Part of a small language model's weights: 6 heads of 64 (1 for keys and values), MLP 1536 squared ReLU.
Each number is 128 + 24 x the weight over the matrix's rms, rounded and kept within 0 to 255. Layers, rows and columns count from 0. Numbers have three digits each.

# o: layer 9 attention output (transposed), 384x384, rms 0.112, rows 53-62,116-126,180-190,244-253,308-317,372-381, columns 192-383
# v: layer 9 attention value, 64x384, rms 0.12, rows 53-62, columns 192-383
o116:161113127101116119114133146108155121138159120142122136146104121109152144121170129096186114098105112134148126108170177141134119129097104163131100127138125127115151103131132134167108114120101144131126122139143118120161121096115108128146117114121136105059121110137136093114123090142106159092133136144175092119175122147116132115146141134133126133091142157126110143135072162080135116136147189117148125128148143138186097124150092124108110135132132111145130110140113131149141112091126090134133101115153140177134140105108116136110180137134100135118124116097132141156174142088136122138
o180:098129172126129116105125116149139128116089128131138138148110117111111146090150114138130123076161148141164132135097126131136132126105155100135108181128137110137165100138133109101126103094133102144160151183114143133082171100139126115159094152113167115120110093106193074135126089149080147090148090141102146118146120134163110134147137125139124150155111127119131118124169100129139141114113092144114111117105096107125129153134170120150195140120133130107154128141131169137144105155141125154104135152098147153158148137094110097120068097132140108131132104092140153147149128131114156129
o244:107154117143130148131139129109109132112103165141132105119118165180144149138129117127101111164155130129119078114117120115110106145115178085157115110138146133115093167141157116108126144104132094150156164128113139093115117142085111111080149159150119163113139139178132119091124096114163159143118106111132157153121106106136128132133128167155162110100130077171144132136132162100118095118116134163123119098178096135098107111179118130130105139159140154095098125159140143137118141122123141102151124118127150157095148096128149127136100106138165177099096109160105129142137145140167080123
o308:114136055091140114098135114150122123124148103138109155145133130105143090116083112175108107158112130133126157144132129096124145108150119122144155145159134139127119121173143120133171123127118128091125103092128130122133106101110111144119137159140132115143148171122142111135159097148116139115104138089111136084138170147115126127065147103142114145129156148134105120099131142110111156158153138112120128124103145165158127125134148171104121136122131133122105142152102141073158122145116160116155170119116133150137091188089137132165142120110128127110183152112118156120130136106111109121
o372:139156099197162150157157169075113121165152154135125180089133117132148162092140139085131103102148136141108157104137123119134107123144115106137118166104123149163134143106125163137123130133132149127138142172096161165111105137152135168092119142123075120133143138136096126100117143117114120126138170142144088153127169136138170062152167101091111137063097135150149113136112127139128098135139135126108163135113127122145157157063103094113099150103150094173186157168133172154075099125130157105156107121146078096107142151139151178067117142113169121164153114134093137108060099176121064124
v53:136124126130117115200165111131140135140125146146111101152133134103122160100095098121136127128090156117137135098135144127136079112150132125160099100144146149135145111151102118136140162141174140139118090143097160180145154141098148116129156113171163126114147079123118148154148092127127146111119137174065107124122125136154130162152109127130123130089121137087122143143099168134168141123105117134095128098106131129116119143102101150130108139128108123146121077126144176128117134103130144090126107130127072139130129120134108110132109176121131127125127102133137146124115110122133146126
o53:129101099121127127089102127109145118164131136119069116160107125132114144123147126125056112073144152121117147167133128146117182126105131106128128128133152097148147134124109121161105115147164139162130129137079123121134102110140106114123162076124132129141135146112131140116108109148133142129127127173129148099115091152108129109115146123143135111138134154142125100155126123097151141111149114140145107120130117124107095132123098142159129129132126129135135093144094111092146112108139097102095127128144128104120136112136091125159131140091137154139121149105109156164100119107142157195
o117:120148144125137104171132158165122123116119128130166145127149144110129145111088134130129124125121133133158149136107152118109125060128155138104138121137083087111147149109141119135140133144111139173143113126149088151099122111123160160149139118128119095115131133114129164151120149148131139097092144149148137139104143139135143138131130139135126124093096138152115124098152113143121129132130146144126109109118168132132145117135087111161144116135110089134106145100168121131137119118146134119165135125140113157071113117104105134145140136132145111118138086148145140151110122179140140140
o181:157175152095118163120122133110111111130159151125142130096123121124134118168137123131154114165109133144095130133128150112088165161079139125134115137118116152126122110115150125103123157126145095148121132160113144127131171135150124131170117134086125165157142135126168137148098130144118118124088134089136109109101100131155143158104092124161135129161096113151124147116124129100144145126075122104123178123135065106120139150133147111142133119122095140142140146171111154111145152179139127158159130092138161137111109120096092129157097146140143106103121108100087133136107115114141117092
o245:166152151102145100099129157093148158123131106097074134127139101080096107174152165100122115128182083141137103096129132142131148128131148164073138124123106158159105136125085162146120144108092123106099134083139164060163112094127123135145160111156112139151149159143102076066139095198143139162147117143129139123116115104146141110107165101089114129123116113108110158092103107116154103154138067131157134139150105143160105165173160134136120176146156151106158102093119108183080121114149096132101139150141135092118147121102110106101153108138106137130084151138144129145113109105073122102
o309:116124140135149138132155107144152125125126152095138129140152123110126147144143126135142115108110105108111113161114104089114103116152141154150163142136132111151129121143127110107138117111138113149138136148117123095111130147115165121147128162131138093169139169144121133155118164115124132138090122126141125134129121158142110153130096156159104146119116128104113085152125139152128126096154157127120108120145133085105129130102111123115154122094120119141170121116165111117136109115098118133152124106189112108139091112121138167136162117117108095126138110125103136111118093068152162117
o373:188117104149133163144148106124152103141144138169173089129092113111113143057141148169171086136140195165140108132142162122093072110169092090085129118129156107140147118142107092154120138128072121097125091107120143128102164094081150112108091125100141114100103153114105142137110094062132084141190097123083128134138168157129158142108110121151127136133168092115141143093140157199077109146140152167117140149084140120152134082075109180139135151187163138140122118102101107105149135112168120126145101145077178159107086190122146139118112139094128107154106117095136116142162146107131070172
v54:149144078131144155093143120135116123132101151168160119122126164144132118115117120135102158064150130088124151168158125201111114153124091160080120121152132135137126119149132086159140102172139124102104080147112142127160156127188143109145118155152118125128115129146108098103141122165131103131101131142110084105124145183133085126162151095122127125146138129139155131137156120137088112117155168119171117118147123100127120177125107196111106066124104166101077153122144151117151133128134111152113124149152129102161127081119132173120118123166143108124144115141137136119146133135101141099
o54:120138140127137177123146176127154156137137114126112120140105145141146103172124122075110130113107125125140146111142134125141110155126135100109125147141126141133135082114124133140141139118082092124161126145116100146133138088107162098132110100147070125168133139151101129125153111170113127107125143136138137145104129144152123132154095114189198124077144099143144123136172111095132172118124106130050090131160128139055105138171115131154146148117139133105133113109098164106135106121130133130122194123151121128132134097159134131177114109157124131104160174142092159114120137180126079138
o118:104143113100116132124119150155126093123087173135150157126123108102110113104164139103163143088158107135101145099109129105096132133100124160133153137114123120165132085104090114099113106142139125143073113197104136174116142129108156139112095134106145118136139116136117131159117139154097162145140111130102129155102137132128138148157108111133136096128163092140135147126138132187154142111154154134145142124109109141103109135113107110127123136116157169150174105107123113114112128136152135130078155134125122141152098124112135126089134126131124128157130116164162130158130131107122133157
o182:150146084128086076146119100142110100141139117099138115140115146124093147144152137134124112172159194190088096163197116087134087135120103151107106104108113135135113136098124166128121207148153125129101159159110152140145112087146099152120128150141068107127125143109155118101154138133154125090115126086147125173113135156121139182123128159132150105127116098113164127127103106144158097117119143086095123128162137148120143136140132088088154133120087091118137075122153116151075129130136136117130092142102156115117140109116116107160170098108142139083151096136141200075116137131149163160
o246:110150074102143123144087119137128082110147132115138134129114180146155113133145147112137080172115119104125126100091143139088201136140110134147169120138110113092101161091136115083108123154134100119145121105134099162138107141093138130109173110097111144151104062131107117140116113103115141081105146150163139118174136137119133149084078113090109148122117144140160145122148140116139124168085116175109137149141084101172144111141135127186084134145161114168108121120098109106093108135096165098106142118133102074123178127111140146161137145167102107175159096129174078176122111135105083169
o310:189100170164107145101105109141138141100151118137113108104122107141143124182140135098138107105152088125129105120144146119103147101138153107117150156144138112110109133108135089114164119137125132123150151146099161099117136147121175147093134102122141113130115115125129145127092133124156105123150123142102142148115141117123127124111131107130134140160112107140130119121124131114132152132116134131135163136093095105116110154122152102149158109173141184142107154167102130137162168127118100145188119157156130159113132155140109108127121142094151149136155144100123125103112105103122114086
o374:143115152122122170154140129119164145143166098152159135106129101100125087124091115138104139133085074151116116155121088134174129096130106125142143185119089096128148158153157116079143130150091097098128157095109109098124128133147128107111167137108123128126142182134148112118181128117159111153126134139125111127119103147162137137149138121153124149124149107110124117140139098131123092098101098106066158116150130157145149130081079122119163125092163117137140159104087108111131102047124038101135159107131129131121150150120143193120125105105154142123132151155130146178138113133117132114
v55:134139139109149114125159074090113083121169127144120192135125122117147131096134133142133106127146134112120151085114155083062125147119148124143119149128140096104159091127155196107166133126148124107147162155127142099136136119134078128098146169168112175106106180150096123161069104141160149111134082073111136132175127177144129098146108159132188195132100123087110166153090168125138146119180064097140131105141117134144108134144138170130128142102140119124164100145108137152124119121114113128176133110137183082087114096122140123144125127106097112138169143139149119070090156153111137125
o55:124087118100142128167122110127160119133111123142096134084127081129132075126115179119131202122176098137099138090091126125149143117159118112116144145142074113119102152118144109091150129166151142141163129162130122117176105137149102074166124121136180137119137103146112165114153116159109121100162130116093129139145100135056103129144124128101131121081152157158106148154083086183100116097097150148168156089165109104099121120079105142124128113104123105156177140100149094114126110163091125029129081133124137117116076114110131121127139123157120121143157131038125133147091116151184127152
o119:144165139137129149117122111134145118127133136168140160108143097149100145085145129111114094151119132115140107146137112130101129128115157177120173110134119140143122177125103145149162124153144143101138136184094090115138127086110114155098138126131135088123143103089120100131130147102126153126116102111121113127145107100169131150099125150118148118178105141162147144165128155081102114137148103082130135080134134150087127082141137099136120155111155134151109123130146120143108112141160125143094132145135162128102083092155131164127111162151139126129114109143097138153167147145154124099
o183:147173111114102154100136113129116157146131123097125186175118130114160119133173111125140142130162074114083141133134163148124108115131128134142151092105104123127156171128127133124119145131141117155140121146140180146111135126123170103133084124119144114127104100128151168157122153120125114119174160127117096131082146190111116148152120155102107114100140122149093131112121104113136114103143123135150083155115138123121090102124107102148159146122107120120160137138078087104112153126135066099087140170154116170104108140089082151131110133104137169135158102129102125171138143139129100139
o247:142118171114163114134100164115126133098112105100152096145114119091143125132108107130178118139125159170155128063108090108143151161107115118168124134123192124167140120146095132158122123135169133125132146045133130177134103100102157158207127084109131123128150112121135087118129076105149126136138125144110073114149129117131105128156126142149121168133147131135152138127100101172139154153138142115114177150090118080189159139104149114143082100083140113160119119128113125137155145123115153106163145127144110134145121134149136067094098109133123134122089123106127110118139129118139121156
o311:089144101182117114081108082133101102141162115166128114151158157123109143120113130129150094125102101128119142147132119133082109132121167095132150108141121091140115160143142094099147109139115118149156162095101130119095144068121141118129152155139089128152131121158146121141114141097114160113107100147135136105124106112109142109149153111144133125168132130135143119124117173126074137152112151140096145090140101168140095122148128119132136129162179124123099112117116128112101160112142164169134129129097113139116114145139129154144162121171141146097133126174121146117170144112122144150
o375:109128097149117168176112137101121151100127125135132117130139154125108136140114112132115134147101166128104101128139119141136130090128115149107082138154098115129105120089105139093149137105088148121126131150156118092132140150100119125155134162135099124130108130160101113151082140132119120130077118150183146183123158084137134119129124149083124115133139155164179171123161125105145149106109147128148099153159118146136106164123120137103102102116119157129132125115190127149101129154120181154076135145100105131126156128067163134083098123135118144138151139091113129102137131173107128139
v56:209105148128090158142153131084154160140132077151140165154133169069131072124122121159123107105087119124120166142143099104105126134125082116128099143151120186117139141133154146153151125150156166079148205109125121162134124083125154127155103113095154180153117128088079104144129166139127133154106079161124106083134142138105118111072162143142081103125150157138144144150085133150149139130154181143129132160158138137153144143144114151129123133135124143166141153143184122110147123123104077097112167085139114104095146125097147168126145142176139152084149158092138151110101148178110143144
o56:125139118134168146124133110137117141115140150162133150119127108140101159114102113083145102117095123145121139149109137185135120119152125129141161152142129147163111094142154098109123138144079122108136174138156128105128120106137116106125066163156154096131148127121123107126109145086108146100111130111118136160132135126164102098126104123126127146103130131128084119148167123110152102136135107136084129118145067133114116127122111131120112104111116142140119120155155142126105084103129083099103099137146153077119120133093110100103097103167123119130152137114142124146167071157138119111
o120:196131114067091120114146108112098110134117118127113108152120133155108132131170100128153120145159089099150103147121166155108115119118152116141072079118106129157119135123175122138140121101112141097137113115115116130129124110113110128129104118122132147134137107094118124142203099140113115156127118102145117094145090154085134117087086118140118150118109119131135151154095142124136113120104153105128142127153127149131170170096165083137139128136154115161133137119151123139149163114114097132126125153114163145111122128138117143123110120101097127105136132125119124111110128124123122107
o184:118135128112168164175134115133137140143126132098106118155156154165126161138163142117153117069126113101087122102144131116142177110105120171118146149132131134127131123134100102123113141156118169211121139112097170125118093134148091119149134123126106113146151097123167144139112134119161094094117143128110173155138079134173114077154111129168162130118160115135130128138153178115157089127102113134110112124091115104104136114148146101153148133101144182141124147135124120132156117130141124104122143110125155077122107124144135098132151122137146116115135146150135131142152090095152093111
o248:096139134164075133094155087125129099155139162159109102160089134113139100154093138114116181084094192093090084148177128129161159124092138109112167124100179116074108118150064138118082142126176149085135128180161130120144132153137123135157192098104136039112101147113131124165134156116112105119125134146152127158122185145128117134134072139110105119156140133177139150119098133128130155165138113101075141106104138113107094123101162149098139124185077135137131110125056112150135116119120183097149094164126121111126146077121142111094170183131123170156123125170117137132105135117109091115
o312:171146120117112103094172135151119154125115095098088147117104085137096129131140131110134137130157134086123134138116116124149082143129107133155128096116130088160135152126135132100143079082095135158102076166152106083123152134136117115102147080111092097139135121156142134128132145144155151140155153091125104128093101161110159130155115094113149107128127149092132108110104129120143147115144178144107078145129117113160118119130112153120168115128136124123188100138109153084148139098110113144100101128141166137090132095146185133168105124142102114160122167132128152136097115110180152154
o376:107122133146142096131113137134128136120103161155159142093116128105082148112132125061195148146142092185184134098108140100095110129167117112110121151105104108162099149098116128134122097117097113125135112119093114095095144116148121122126114147140151155129106155162129137123123142090139097130137134105101175115086134126105101146137165151101143188158140160151127141128113124148166161112157145181122139133145147164092174113121115095127095118098115126132115138135151139105140173081144084154162138147086070147145142129155131134097100096141166080129133155140161116117098137138154137136
v57:135095123170098115141181103124107100096126179109098120107138158147132104137138107114139122137128162166130113106163168138112127091135160131121111140151083135111144161118158132098111126113157122133143119128157150101129188105158104122109117118154147119141139122136077129095143144103174141134125145124116129152112152080137088150159110132098102130139148111148087132100132118150141126122092131112112100109114113105135070137128166137154146144123183123144169153123137177127129107156126140167168128161115135165143141134123124103135161138148118115171129164137108107122113093143121132109
o57:144112161127078133096120125160164125106103155167127131110142119122115139120130084128141169099155103095160110154122103121165160108109139082149088146150111130117148132133113106153170140106125143131123112150121110119117110145103158118125107143146167148148110122156110111116146132141129072132119171074139175138141120157128157115167098116129156112119181122130119114149127116148123126141132149088118100083151142132139129114154126137131108162143119120132143142128135134122101163178125072109136136154142139152095128110136092089103129145124117120116109088133128118081113109115123125080
o121:131161180171114104139128132122149155098132134138157144096171141108121107120141135114155123116094111126114128141133145128129130105139116145094157103133152118139147174137131121133135148135103120085143121147152142114132162137144101135174119137096080083112178147175122156112125132129130154132149118135134156160097124120122103125113139135123115149135107139130145118129139148068145131134118126133133129107081116117119095148110127116151131092101152189122143125137105135105089103152161133117108118115071108168169107113146114102196154142140101114121129131149125113145145170116137104083
o185:129160099083111152136129126127082145094147132112126144142149110124120114112136113124128140095085103125157147102107145139164106095147126079138123139123160117109161115108130111150128138080105108140141114107172117119143149167140113124117146127123131116108155143119160124138108112113105159112124123140142129146138108139157151171128139118120158104104099158121136150132143083147092099169135114124144086108118145124159147133137121130119186126100093081156159136144113121117195105094151137179096097145139129150097152138139120186155133123146180132140126116151121112154148146143127121175
o249:133098162106140164148107137145150140142166103127122177139145120111130124113130134136097150131133154115116142055067099100141123178121115134164118126127143124125159128099104149150174145130130146143174147133099186123139071130104156113154137073130154133093071139083124123132116077125089141136111091130071122152125127116129148120102132134094116116153061142118127139126099100142099155129153122065136169160115162090142134182140140119078154144114133100109082073102171136136163167119150130090100153133114096108072130141136150086098083094129121141110119160161137090111149113097111198039
o313:129161170106141129127135116154131131096095098155130128131120116142122138178099168127126144119163098131135118152082103109111123114130119167139127123123129141121117129152150142128120084138090160132115137086109103121124112114157137148151145153134148122144161139135113144152127145146129132095112166153145099150119109117125101160143119118158132168136107125133133097101153134100131125151144141145117146145142119102120131119125113139161102148129096142135128095119096125100125131113179124107120094138129110176148109079155144096105128119113145137165136141106142125121084111131150122105
o377:135139107131145157112185128115109104193120182113100120139103119128097109159069148171100128131118132122150125170138160110109135130149200117094098112131126123144102094182069119085135151090109127143083114138126148155124166178115136141091142126155109150146106089094125112132133142179143150098142152114129101104116057140078116139125150106158116103146153137193149146124162166161097116107060111188173124117141112175121174148146105175110097128166076093106175178130095094116120131145122091148162106118123127098148121135109156160123124117124137130160108118152137139143130111146135132119
v58:112151126093134100089185102134113115124097158128109123098160122129107125118119139125165073128134106148136155112109109113101112106101147143152142125127109153124157146144140151110113160098113145125116122149175094113124099160112145104109162121114122141102129145131114137152138160112112134067153119136138177128091163115113129093108103103127131100131088102126098105143161109123132124126114129137124074102136102146122121094152146096111182141127128141110127139095134103112120084173146142098133152147067128117139140110150127113143137120078154103129116135119120116127163104168159120063
o58:128140141139176138137103184114099121124139126102097144099144120171136104130117160118114159127147128119142145128141153077124117162147149135073121115121130131137144136148126125090131121104113116125180150161146134116129157136127124096122110134136107138157141140146116120095066124151085143118109090114129139065146174142124096106101087121110104127107089112118111115139112131093178137134121119129105141123134164111088126141091116099119131149117157108146147132136116126098119155164155100119142131138159147117143160132154116101155155132142146175129091148136105119133129134165150119142
o122:169150157097123088104114088160179147109120143102141135118135160090126121147152131144127125107153131136178102117136132124089144108134126152125138106168136164112169118118141120137138108126100119145109088124099123095153156136111147123138136137161132078114156171184119137131116163105122133118137113127110070103103126092140145124141127106080136112135170145135138110168189165130152111129100096114100088118103110108144124114108108150115138112121120154114101142143124116120108117135070150112121166131116135172141124148134157150142140138108122142154159172126152114136124115094182093105
o186:135136113081108109181129124147113133126162117115095111124121101124090154158150114099137140165106094118131110141124160103108108114126129125125142119085128159148102100123119114113089145112160153099125157141163116142122129126177128131145136097109084126106111130133150134154128110104145092119113160121157143166121124133127105109148104161137094121110097151126116105150127148117096122125143080131113164146129144121131120168109120153159116158097124130110128140152101168109100140115145167110115159148165147129159120130102120142112156136183117119141141100116135131130095144163112114101
o250:141074118121147113152122150098152131150147079177156176123121131097119094072086122112135116079119130108051091172089114105158090108193141162157117064133151140126085160133178108099142126099147128147102114139093128084129175108092141156118136158113170142110140109140108131122093144108159098103128105119175142140176113160141074082133124161141152175081160124107113094064155123174114104141149089144147133114144140138098122109109105106143158178084133110134117118136141137156133107122096150081122120086168150166151122133161076162122084129106119098125144184136084163130163060112102127215
o314:180142140167115145134124160151123150142155127120130119134107124092143095162152113151124124172115174152187121121129115120143131154146163118147149084132151138132133111144131139109136153111138132102088146144145120149095159140148111114104133140154169140125124111141153150079126099197148118119078138120117106144131147147096120128162140100098111100130098096147079184166091107106121153161164147137109144128152089106097162109127129111097119112155149153098140162106128120158133139119117101127117159144118149157125146118110141159146134160091116082168107126128144122138121075103140130145
o378:098138133126150160105096172098125176116133142120146112144078134125060149165118097116135117146138147165136152133131132174147172101083134056161113146158118109120138080119113159137121127185115133117175098105105129134110132143126108157112106132130097089150145118135103143112096120130082185155155170120128148135149097096129164171129172124108136145115138130122146126140152145092141145160160140152096085137138127104129092100168211147108112088173110134109143135137127139122136117190083132143099080090079111110115125157116120175119089121163107126142117056097125132147139115106120161064
v59:173110107145147157121125126129138118112143154118101169128120116175133116127137154108169166099139151122143120166113114114151099116109105123107092116206147121147111122149161081143111121123132134169144114100103113074117134123141123101090145065141113142153122120108139118110158138136144160173116120148064121133097111136118106110164117103124163078168118137145139146079125099077134104149085099171128142107095120153100101162132127130172141112186158132142110148103135113128103053104161112116196112105126105183140124170162150163146179111118139132116158154115102107133148144131198102153
o59:130110106126136141148131089115095106095129120114105130118101156103123127157085168131121102115127114104145162117175115124118137161104174118096130057136115114130099134152121085151124149141111134126105079102112103133117135130115151159102108146139140136141146103117109148088115126128106190115137147133085103150134153136132136112135139131114129120138112139122138108133174157088103158128153157131138145127174129129107107088140141132133119123146134146134098138171151134126124113137129182151132118140149104134147083111076134129113120139118122141126122174059108128119133138080082101126
o123:105118157143170123148133144139109143136126141128153170113134166099134137168129147133159132118158070113101184118145125134156151066113087129119165144140116103131146148097147106089138127214108126149145120103129136119149129091145129151106159096144154112074093122145101166086144145145127136113139151147154109125086102150098089153160155145168150135113121122122092118100123144127182134127129130101153141097154170140138139081099122149126156132140113128133138127075099098086098108132111225103143113115147161111154159122129139134175127086164135123155135127120134130098086130066139135125
o187:113171118159099115103102085103105150101153139140147135107127153135145181108144136107145104147075156155104130107146146115074147129122166145097135120150132112130113098119115109116114133149157147093149137120155145107105142152108155112084110179125097159133099131153101088126116149091103124143159134097131092106142146111136145104136130166115113104120131132138091157129129127145110141121143175129146145138133096125143129115162118138148091098112124157119092109111181140127179155138098096109161125107118129146126102113146099106155121120133115108098121114137107129157149133107131108131
o251:126088191122136118183112142112145129136172149119174136136113133144135104115079053121110096112075158121155184131125145100123128150119113131156174139141142109084149114127160136131094107115161087113177099136176174187142149186139150192119191144108153138102145126138114106141173120078145143106126105145134134098173114189164156150116098106136147145073074103125102131156128107168143091131121134133095140168115126111141154129102134115135159098085115139079088126146143153140101152103113116128130115151137165114103117119146157101093150103136121141159129132126115121098111153169104152186
o315:179151113110141151157127169135123122121122124115118115142146129114106138094146155143163154122132135127124143126136084145111125158120131146152124119141139124139121148113071146112135154141114087151114125152138162100121130103112102100118137151131158133160109141093133158089122124148100130145182146162126116140121162096149087183126136108096115126139109097105143110098123130114134131183132088123144159158145123158113161164147139108117112115141154133105130127122107074138132098127144123134120148115115099138119142095105136163104150118073122108124113155129132145143127155159148102140
o379:098156133140106087095124124096105120153124141173113100128110128113107113112104154133105136138169138133143134113113114123141141149171148121104125146103136117179172137090091107137114133120062158186105158154123116163138113110167159131150069110154126149098103143080150109139164096174119074129142125138091159148115108186128107085112095164128094154126134115115110112133128125172153134098101140153086141151109156108125126105104113072166144139174132104132149106132176145137117157110133129115119149118136145148127146097135133107137151145184152161123188131160108126133108093125164158160
v60:142123123166146143135158124119065121115133093125099087168179144115115139133148138151124131131118151095123115139133126149123094121137108132102097134102157119194106155140145135091121079113130141122113129115164077106118147114100089125091086096113124150107106082132107141126139131183168107114124113146166162137174139126108156156121112149125130120099146143086151108110114113118150122157099156091176089085152118109128155133131145161175132128116113133111146130107128102133135126143165126105167146137088119105126126133119086129152172177176176150112146116137179126151097114129139147104
o60:135116103146116106148147136122141140099083145126108113143145113165121154155146156120110138114128132121151135129111162176126115110118109106102136127148161127112164161098131166128119134141126122140120112144133122149156124079098148146150085108119141115113101146089139108185131129147126146145148156130121119123138144121113129069123131120131162158135118137097102110121139144098138108119110134097110114086112116124137172158122060113163174142138128116141097117126139116155160115157097113080147128133100125124135130180120101155141100119154103116115121148119119086149170163113124120085
o124:134162148127122109129151123134129141147122118143144174171128125103137114130129137193128106166135133133164140104157118184110131142142187151160076135165124043104103117083101105149137094123094130144091068136157100097157101116142146128094102123119187147076085114138103116117151117083123142124086111124106161129131096155133163087077169151134110121130154102125136117133114115153150168152125123105115118090170157096127151152121114149156142127111095097167068163064166115109153135152139126068083122098139119118111138146101102118139175176092079126114083111121123140144122146109152143135
o188:135168142148086118145117115124138181117131134150127112150113132118121102132124115108121203132107156130145090145126142141139122082169112132132125164084116122142129139079133125181151145128109123164165123097100127151171148101139142069154124125108125117137113118125111127123079133130134135114157129174143105152113127126108163125104133092148101126148129163112132128149116080105107145105155142166133070143102115134150129174100115115183163141135157133097112095105133162121145179109136106151106142162106138157135158131131119165100155126139117171146142095142130113173113160125133143102
o252:125094105126116109154130153123166155174170076116147159110090115153136165136125128101119132113132140087134108117101113125120114134161100130092126148126083122099170166142118132112146135134118127105124133150137118102084090108117143116149100142105125128085142147158147131097146137100097140147143130101100107121143178082102112134151168106113146126161132162095109132122169162085161109138134128151152128100176128129134173136146123164119122157113107159146127119153108134101102164153097127150125150100107135091170130156119111149132178137116113146156106092117121115133122101134131091081
o316:101106129101188154114152077070136120118144148157141119114136117136130131109122134113089131149088134156090148129139136129138109149109172182107109105149130170127130112153125185125143137115118121107131121135135137133122119164192146133119141122127092122095116154122123133098164135145128114126117134111107145141145089140130118112116123132136131092122124119160113129122130110131145132109124134104106150109138147117147140140069151119155138128110131093130119131121119102139080132163105126104115199133144139122111118089131080108140116167138135110130123147146101122158164132113119135143
o380:133128103113093115113181129158137117137110133118152143140133140098139115102123124118198171110165050154092144149153082097142156127094150123108119099114115153152175153106085121101087179137130188138068162129102135117111178189151128127129155135096178133171108140154135149170116145141157135146127095114118097107120184121158148149156141165133160106134139127118107126148138107143114113101132091128089160160085108166160082105138121124137138064130187096099131157133134101109112157117118212120182112132188126182149182077097105097082127094124113072136123154097105070101141125141124139158
v61:157144120127102136113157100163138133111112123115097104149097148105130148149144107104144127105123093145125139180126143101140161125144106089100138157162132123190097148155128118102113074090163092103110148150129121083153120157142106125109091120128136116123141136104111126111129147134087115163153119117112061167142115100142125126172153078146134123128107130087132133142155138118119123124111144182130148112130174137137145176123112106110139105140118129131096116138104132140109145085142143164136121128079136136173150161122123113128155093137128120133129131100137178115145151151126116108
o61:187161137162108163107109136094119114120095115147140139106124153121136173135112112118125086073091132136180095135122117140086150128096136070118158130135108103138103139110111120138078109134151157159147143101154086128149104124138121099116088080121127184157144097116128156111150123138134112122130101117135124159138153153074124135131129150113110110149089140125161093117088156114124197144114101127141126124140110156095146140142089127169110124114101130096149091073115135133178167057083128142076117104150131087111127152157159103107081118158143124091078180123125089143115081143098144130
o125:126106143106107126113161095116084127108172119107144150117086140108140098137092140108122118126138149138100128128114122133124091167102071138144129102168123120117140106150127095165092126113115093158162151094155158136156107109108143150155125171149071163134123161147121122129147175120101143111112134096133128108112140118148142115119159139147075106152107112123132123156116124098109124107117158143117122105128169143123138128118111118153142154109154125145120116094103131107122125061112124126142111138120137148145155149118147131090111118162122141111172128076179164161119168132107101140
o189:121145139110109155121125122121144110117166170103128127114118082118124173097137119116091148119138096101135117108173092140102110118124146134163147137100128142112107126097158163098132140110143152143131114115125149105101128157124187151141156087119104106140139123147166114145106150103134125136127124162134127099147099159152130132157100113132122131142129105109172132112164140139109165115149107160100135141132114182128126099114149132185134056123106145122093170131100136145171147088142137129106086168126136128124076140115125156121148144155124120137126161126141101134133085105072139100
o253:121129086142152146150155126140138091141078110130156158089142188164139142156169195127116106099146112152115125110117116165112124136142149134098132162106113120118140133145111112151128124120137156163137153108115141164102180103156142109108107127122107127149162118104111128135128072133205165105120135108185101112142141115125107138117076113129110171156166160125118115161150134134154138154086133155153040097151086118139162120104125129163111143094128152125127119142128069114124090160131124113125141124104111151136094078178148095129116132118128087133126149171184098148184112110153148136
o317:144104146136162108147127132127170166106089143171116124083157149157118082140144099123158140137111117111123105119135134115133136137119131161141072144149146122165108134161122129129147145157146095116103142104170130153183079153118145134155100184141087120118124161126158135104124124119162125117095132119121109127122086162120113130109102104120115147111100123114117126136138127126161127138142149108124123116139148114147122142157138152100154129154141139149106106135154100110120085122106148124117123149108170152150146134094118125181146140101140117116104113097115151110149139115135125121
o381:109120087145140119102106145096120151175101119126099127152128158118115134111151152163153140155130149153145107130117134123140136120138143116132115125112123173134152149112101123093127140127128144124150120139152105165127140139126145124127135145098131121111126101144152141140139128161110079124154107080162173148107139099124105132126131124083113118121134133137099144160164147142118135083109150110132162134113099106157130134125129121138102181096153181128153106132147156148141136135130115091098133086146125128157159128139158109152084125137123140120151110119127102176096144105126112137
v62:098135139127115126095123114130135138124165151143129121130102176081133123148147139102174155122122145150147120116127144149105112093109114108139120106115151175131124166158159112134091129175084131145131131165143145188146124127138104093153097096158152165085122143144101115111139113102150131122150142087138161154086146112128125137110127152112140140119111148168146129095088123124116117099111118118143111127078159135155174107139128142113096153140071118154120111115136117124124131163108120088122117106145136157083153135096139140078133078117168151114101137144117126135128137154111144106
o62:125081103156101087138103179106122075114101096139066106180127064138117127105130113194109160155111125118160124126134137092113097156108116118147112177146098167103085151143105120128131124097080151135123071111199155131121113162136052112102071111121098159136115106126109148106163134156068150091171100148154127105145073157110095154099131099185154110065105116121107140151093110155142115148119139092082114113119140125204168106096122083133085132112079158117134167120168159141127161157105144124207104134226103158140116134054121106108143127075092162120150112128158112109171122139149129136
o126:129143107177148106107129083121114140136149122121141161129159149086123116128133106107148130148122125143177128134161137135131179108106133137136110135095160108149135124144104124131142134128099125130140150117142133107112128086140108142171137119132123123088127102132130139178145109133141160113094144124142153147149102126117124108138095174150138113129149142152138169109102154116150129148145171142113110147133149132173143129109166127144143117112121115125149109105169136128125116134107063111133128116091117127143116132090142120069100113137120115154089110082115138137132124145124130127
o190:113169100113156155085136147158089123121141114140110112144128112122103160134102105112108120115153131110112139124112142106109122145094108154129121082163126106165135070141171163120132125122155129117129059108153138136153119147169127164109146123134091112162130119159145163144108120161142114145127104134114129140112149142139169148081118089103106105114098130107120137148143128124116104136113139103145148101129090110124185120167130146166080115125146114171150145089141096174108134160141153166127144104137143087123150173158166126171156115124120111122128145104131146135115158134163142144